python train.py --num_hidden_layers=19 --hidden_size=128 --num_attention_heads=4 --num_key_value_heads=4 --head_dim=32 --intermediate_size=512 --vocab_size=1024 --hidden_act="quick_gelu" --norm="layernorm" --norm_place="pre" --norm_eps=1e-05 --positions="learned" --qk_norm=false --attn_scale=0.177 --bias="all" --tie_word_embeddings=true --parallel_block=true --init="normal" --init_std_qkv=0.0562 --init_std_o=0.0697 --init_std_up=0.0804 --init_std_down=0.0804 --optimizer="soap_variant" --learning_rate=0.00671 --weight_decay=0.0 --lr_head=0.00719 --max_grad_norm=1.0 --warmup_steps=200 --schedule="wsd" --decay_fraction=1.0 --decay_shape="linear" --final_lr_fraction=0.0 --batch_tokens=[32768, 65536, 131072] --max_seq_len=1024 --doc_mask=true --train_tokens=283700000 --max_steps=4575 --dataset="wikipedia_en"
Each number is 128 + 32 x the weight over its row's rms, rounded and kept within 0 to 255. Layers, rows and columns count from 0. The size above them is the row's rms in percent of the matrix's.

# layer 6 MLP up, 512x128, rms 0.0803, rows 187-211, columns 0-63
size [117  95  97  98 117 102 101  94 107 113 103  96  99 102 102 107 111 108 104 101 106  82  99  88  89]
[[119  87 129 168 143 116 179 129 119 110  85  94 120 104  97  94 123 123 123 131  63 102  75 143 173 161 150 108  86 181 123  92  89  69 122  68 117 163 129 152  50 142 119  95 139 137 151 172 116 127 108 134 132 185  45 121 100 141 104 148 148 178 120 120]
 [ 99 144 115 156 211  90 100 114 111 155 117 115 127 131  98 144 116 121 115 135  75 156 155 177 171 179 156 138 103 175 129 141  87  94  87 132 137  75 179 100 113 126 103  99 127 133 199 143  72 141  98 140 182 136  85 117 157 172 135  81 107 139 139 120]
 [ 99 115 100  66 128 150 169 111  89 117 189 174  46 110 161 104 111 139 120 135 135 142 140 201 165 158 172 156 108  98  69 117  87 118  84 129 113 144 128 137 104 128 186 107 106 116  77 117 170 114 110 139  95 183  69 120 136 153 104  96 119  95 154 140]
 [124  99 167 130  73 115 110 135  48 144 143 100 165 109 122 111 106 155 160 201 111 105 102 101 158 178 132 116  97 128 100 116 168 131 136 155 103 130 112 127 139 103 142 111 146 114 209 140 130  93 106 149 183 141 108 163 119 136 159  80 149 108 105 117]
 [100 135 122 135 101  93 191 136  64 126 107 101  84  94 142 192 122 126 143 128  99 140 143 107  92 137 132 141 121 118 133 145 109 170 115 180  59 105 150 133 159  66  92 112  95 164 143 185 110 163 183 124 152 157 149 124 129 151 125 111 180 138 148  83]
 [118 157 134 166 155 152  95 114 142  89 129 110 138 127  89 134  86 141 135  70 144 107 104 157  86 158 111 121 130  61 123 159  92 154 127 130 144 150  61 140 168 136 147  85  67 115 117  87 114 122 175 151 121 160 172 166 153 159  52 161 195 191 126  93]
 [146 131 116 175  67 121 156 115 109  98  61  86 128 120  98 139 118 138 121 107 146 147 118 145 160  77 126 111 164 134 127 129 100 152 181 153 109  77 173 115 190 136 202 139  79  89 172  92 133 146 111 145 156 172 146 122 152 129  91 124 155 130 129 197]
 [121 167  81 107  52 160  98  89 103  83 162 155 108  88 120 155 158  88 108 126 139 120 118 152 153 179  84  62 133 112 124 163 164  97  97 172 136 125  84 151 149 114 169  87 113 131 188  88  94 197 111 139  85 135 103 105 178 120  85 147 125 166 126 123]
 [131 141 180 154  89  90  92  97 143  86 159 117 132  56 138 143 128 105 108  98 125 177 174  93 148  78 113 138 130 156 167  57 102 114 142 203  69 155 155  93 112 127 155 158 119 103  78 104 108 169 140 104 201 153 104 171 129 121 132 139 136 109 170 135]
 [ 79 150 148 157 122 157 166 120  70  97 128 169  98 124  30 154 113 160 122 149 125 152 204 140 148  65  85 176 137 138 143 143 149  84  98  94 131  87 168 140 125 103 155 121 135  51 133 161  97  91 103  72 164  99 151 121 170 176 110 149  98 115 122 116]
 [148 106 140  96 126 106 128 109  96 146 137 121 115 139 132 206 116 129 123  99 104 173 173 151 100 131 102 153 135 159 138 178  89 121 171 120 134  93  90 100 115 147 182 120 118 116 164  99 108 172 141 127 174 137 121  90 129  97  93 130 123 184 143 156]
 [ 89 115 151 109 103  61 155 167 116 180 101 144 109  94 153  99 103 156  91 149 119 180 102 139 123 122 154 117 162 109 143 125 102 138 154 138 129 114 147  62 126 119  98 122 119 133 136 122 131 110 145 118  40  85 120 121 176 116 121 170 148 134 198 145]
 [ 95 201 104 183 112 139 153 120 119  65 149 153 105 113 127 114  87 136 114 169 147 165 159  87  99 114 141 115 185 141 168 207 114 121 154 159 132  92 146 122 129 118 110 160 120 131  87 105 118 206  86 124 152  92 151  68  77 133 147 130 156 103 143 141]
 [189 208  95 134 100  89  65 179 140 148 103 137 177 139  65 133 147 134 133 114 102 154 158 114  54 141 134 165 157 156  91 155 148 171  84  99 110 167  89 184 121 130 123 129 107  47 165 127 125 120 134  95  85 131 115  76  97 134 104 119  87 118 186 119]
 [139 109 124 133 108  80 131 101 165 106  98 169 156  79  91 131 135  86 151 125 117 151 105 116 145 129  69 114 147 164 105 150 141 118  88  87 173 142  86 131 147 172 116  83 153 102 131  60 154 136 126 107 159 115 101 118 141 114 151 149 108 107 118  66]
 [104 111 182 136 103 147 155 100  68 156 105 147 150 130 141 140 169 179 110 129 115  79 164  95 138 184 102 168 143  97 137 163 137 116 146 133  74  62 150 140  93 112 103 116  96 119  86 133 121 117 131  88 227 126 125  99 126 159 164 171 110 112 158 174]
 [147 146 140 128 139  81  88 154 149 107 175  97 112 123 104 177 156 148  77  71 119 106 156  91 109 110  96 104 135 151 127 166  76  70 116 104 118 141 105 127 164 144 104 154 131 156  95  95 109 140 154 148  63  89  95  77 121  92  77 100 103 146 131 101]
 [153 129 101 154 115 180 196  62  98 145 114  69 118 105 155 174 117  86 142  83 130  94 184  95 135  96 137 149 115 144 100 143 116 108 105  68  85 113 110 119 147 126 114 116 177 134  52 134 120 117 141 137 113 113 121 217 164 152  91 100  93 120 138  98]
 [111 154 116 167 130  86 140  88 130 110 124 168 143 156 127 156 139  93 177 132 129 180 149 110 164  76 144 160 214 158 178 152 177 137 119 104 155 113 104 123 134 108 118 162  93 112 113 150  91 132 119 147 139 100 151 132  30 145 171 168 152  87 138 150]
 [173 136 101 155 140 153 120 126 114  60  47 111 128  88 115  63  95 102 160 148  81 152 108 144 118 180 159  92 142  84 144 168  94 126 122 174 154 120 102  80 110 160 109  88 139 125 127 108 162  66 122 102  89 128 123 123 176 136  80 102 153  80 186 145]
 [102 147 168 124  96 150 117 190 102 105 137 122 129 122  65 140 118 142  67 130  65  74 101 110 119 146 128  96 147 147 146  61  92  98  43 104  78 149 113 121 117  87 121 151 142 149 118  75  98 114 152 116 146 165 117 108 111 156 118  34 101 117 120 129]
 [173 119  96 132  86 141 165 115 128 202 108 127  99  75 142 102 141 148 140 149 132 134 147 153 120 143 105 125 133 118 141 129 159 151 108 152 142 140 126 148  71 131 159  91 148  40 220  93  94 181  97  74  90 108 169 114 114 132  56 159  83 127 143 124]
 [110 102 191 184 123 104 124 157 146 135 111 113 152 127 122 110 185 136 155 102 179  92 156  90 107  95 122 141 186 154 109 183  90 157 113 131  84 117 135 175  42 118  91 118 113 104  92  42 110 173 187 100 119  93 116 114 156 109 149 107 151 138 124 157]
 [165  68 125 128 118 116 124 148 111  98 105 203 136 108 149  86 195 192 175 106  30 183 116 186 105 133 112 102 152 141 112 107  85 104 135 115 156 148  95 147 116 126 170 156 154  72 139 138  86 114 157 167  62 128  71 164  95 141 116 162 106 108 163 153]
 [102 136 123 174 189 146 101 147 123 118 142 181 153 114 114 179 121 103 127  98 169 116 124 162 119 126 148 135 115  76 112 132  98 132 179  97  61 162 146 100 148 192 135 138 111 106 128 117 113 125 115 112 102 191  92 163 129  98  95 164 114 126 129 170]]
# layer 6 MLP down (transposed), 512x128, rms 0.0811, rows 187-210, columns 0-63
size [111  99 107  99 134 103  95 100 116 104 112  88  99  90  95 104 103  97  81 108 103  86 101  92]
[[158 124 118 211 172 151 112 170 114 106 156 168 112 162 132 135 118 170 135 134 122 124 108 131 121 142 160 105 155 163 142 124  96 153 129 133 102 164  75 170 148  71 185 104 186 110 148 162  97 111  72 142 138  84  83 148 144 140 114 138  96 110  98 120]
 [134 124 114 136 136 119 110 115 107 108 108  64 146 137 136 102 141 109 131 103  93 108  78 148  82 190 135 158 138 128 134 177 131 162 114 134  84 103 135 145 111 145 130 128  96 149 222 128 116 173 121 159 130 183 127 152 139 164 122 148 156 125 131 157]
 [130  93 145 124 114 130 130 111 144 130 137 116  96 106 146 151  51  82 140 137 113 100 141  92 106 141 149  94  96  73 161 175  85  73 101 167 160 162 141 142 118 117 122  51 150 123 121 129  99  46 144  83  93 202  86 121 116 150 167 111 127  73 156 129]
 [123 109 106  66 129  98 144 169  81  44 142 119 136 171 151 145 156 128  94 141 185 142  88 146 127 168 117 140 123 167 122  44 122 127 147 121 137 145 129 111 135 126 169 126 171 205 122 136 126 136 182 142 137 103 156 153 122 139 151 114 143 131 121 110]
 [170 165 111 106 126 120 173 188 111 113  60 138 141 108 182 101  76  93 104  87 148 104 130 124 117 146 170 163 148 104 151 165 118 113  98 139  96 142 127  89 110 127  75 174 106 138 107 176 121 171 101 174 130 116 137 103 113 143  88 133 166 120 121 128]
 [117 153 133 139 206 126 153 156 132 122  61 121 113 104 126 107  99 185 173 177 140 116 104 179 171 181 116 112  64  88 133 141 134 158  83 118 147 151 111 114 171 167 133 149 160 155 110  83 117 125 178 155 126 130 120 104 117 211 132 137 218 120 129 118]
 [ 78 114 131 142  99 129 141 106 115 176 132 123 164 112 132  98 117 171 108 152 143 150 153 136 185  64  80 167 140 173 110 153 183 146  89 113 185 161 129 139 104 136  91 145  72 134  76 126 151  80  99 142 108  60  97 181 192 115 151 151 116 135 156 117]
 [175 117 112 127 120 143 132 142 208 137 147 199 141 139 136 138 167 171 119 109 172 171 158 176 103 144 142 187 124  94 164 149  78 163 144 139 121 151  94  99 153  98 166 160  77  82 103 123 160 183 100 135  92 136 121 109  80 132 129 126  96 165 149 162]
 [145 134 147  97 169 119 146 148  97 139 129  64 155 116 142 103 167  77 114 125  87 124 134  83 117 151  97 170 150 121  91 153 139  90 129 118 156 165 140 113  91 175  94  75  92 126 170 159 126 117  89 109  61 115 122  90 148  74  89 108 142 161 160  98]
 [126 177 143 132 113 119  54  98  98  81 115 147  86 147 154 118 132 134  91 127  82 167 109 100 139 101 158 177 126 114 142 177 162 121 148 125 184 109 187 178 170 192 107 124  98 153  61 135 111  82 170 150  76 178 102 165 104 101 146 144 159 131 174 121]
 [105  96 111 171 150 132 164  75 141 181 158 180 128  92 189 132 146 121  86 153 123 108  67 115 107 141 133  87 140 131 134 138 134 149  86  81 101 102 125 106 123 122 171 159 126 157 177 139 170 119 110 171 152 109  77 135 192 139 140  72 119 230 127 150]
 [154 107 125 148 206 162 121 128 171 160 126  74 107 174 167 122 203 180 109 110 168 135 134 171 121 147 204 145  99 148 110 139 165 103 113 102 130 165 144 112  80  87 188 175 157  89 129 148 164 116 120 154  98 147  67 111 144 109 179 121 140 140 143 124]
 [139  89 111 120 132  29 145 156 167 146  80 123 149 137 111  92 129  71 121 123 143 109 194 118 113 124 132 107 159 176 128 117  90 127 178  89 101 128  89 143 120 129 128  58 140 154 157  82  53  93 143  76 137 155 151 120 174  68 133 158  86 136 163 140]
 [174 118 149 201  98 126  91 125 164 155  91 157 177 164 130 172  97 105  76 125 143 185 164 164 143  98 164 122 100 129 178 205 138 181 144 159 100 121 135 133 161 127 137 109 151 139 128 105 113  98 109 132 161 156 140 148 149  90 112 142 136 166 106  93]
 [150 143 154 131 157 167 200 202 138 176 167 161 150 122 155 217 140 123 170 105 175 146 152 118 134 168 143 162 139 143 188 165 113 154 134 168 156 114 194 151 149 146 153 146 152 111 157 137 119 134 143 134 137 179 148 136  94 114  76 150 180 132 164 208]
 [ 89 119 170  89 122 110  33 112 108  86  73 131 102 102 134 106 168  82 123 138 148 142 120 120 114 151 174 103 142 158 117 143 198 140 113 104 101 194 101 188 127 146 138 122 150 135 114 116 125 155  76 220 133  65 117  79 111  61 187 131 107  90 117 152]
 [ 70  93  85 108 135 117 103 136 137 152 178 160 127 159 167  67 137  57 148 183  87 123 123 149 126 174 117 183 110 142 114  77 140  62 177 113 125 131 116 148 132 113 131 183 166 108  64 143 146 105  59 200 123 157 160 124 138 109 182 156 118 177  72 166]
 [153  52 157  99  92  81  97 102  84  87 130 159 208 181 110  69 131 108 135 141 163 127 184  77 158 196 108 128 144 147 128 160 147 205 149 115  79 135  82 130 117 126 110 141 168 147 186 149 149 140 120 121 137 121 136 136  97 115 123 151 121 131 144 141]
 [140 136 139 148 194 122 136 169 172 131 131 143 144 177 155 200 107 155 202 107 119 117 106  87 161 135 163 112 124 148 114 107 185 173 218 123  81 115 187 123 210 120 128  96 147 206 111 127  65 142 144  86 171  92  83  95 168 112 171  80 135 102 110 116]
 [175 132  79  96 182 148 122 128  92 150 136 120  64 107 136 178 103 109 163 117 157  77 107  94 117 129 129  83 113 113  96 111  82  69  81 115 152 144 132 101 199  91 127 125 147 184 134  98 101  79  51 120 150 126 119 127 159 107  97 105  83 125 114  79]
 [127 167 139 102 120  77  97 122  74 133 178 158 127 156  39  64 153  57 136 116 161 123 130 160 179 142 124 116 132 127 145 166 131 140 157  93 163 131 128  61 133 112 149 223 165 131 138 173 151 189 138 129 154 106 131 140 155 113 145 142 121 130 111  87]
 [136 120 131 138  99 122 120 135 149 116 169  47 144 115 133 169  84 104 142 124 128 104 118  98 117  71 153 107 175  64  94 150 131 125 131 113  62  36 122 127 163 119 185 134 147  69 170 193 160  67 160 110 135  83 120 106 112 131  98  71 153  86 129 147]
 [109 132 141 166 163 156 138 139 170 161 150 141 153  83 130  94 110  77 123 109 167 132  63 117  90 117  79 103  91 130 124 118 133 102  64  99 140 116 200 107 110 151 168  68  61 157 172  99 149 126 122  89 121 114 159 103 129 163  97 110 150 121 125 129]
 [143 205 149 154 165 202 126 116 121 186 204  87 152 167 123 187 148  99 145  97 182 127 151 139  93 153 126 149 133 148 129 159 115 166 113 134 116  95 151 176 113 135 149 125 105 133 156 125  95 140 147  44 161 137 166 136 117 104  58  76 138 151 151 148]]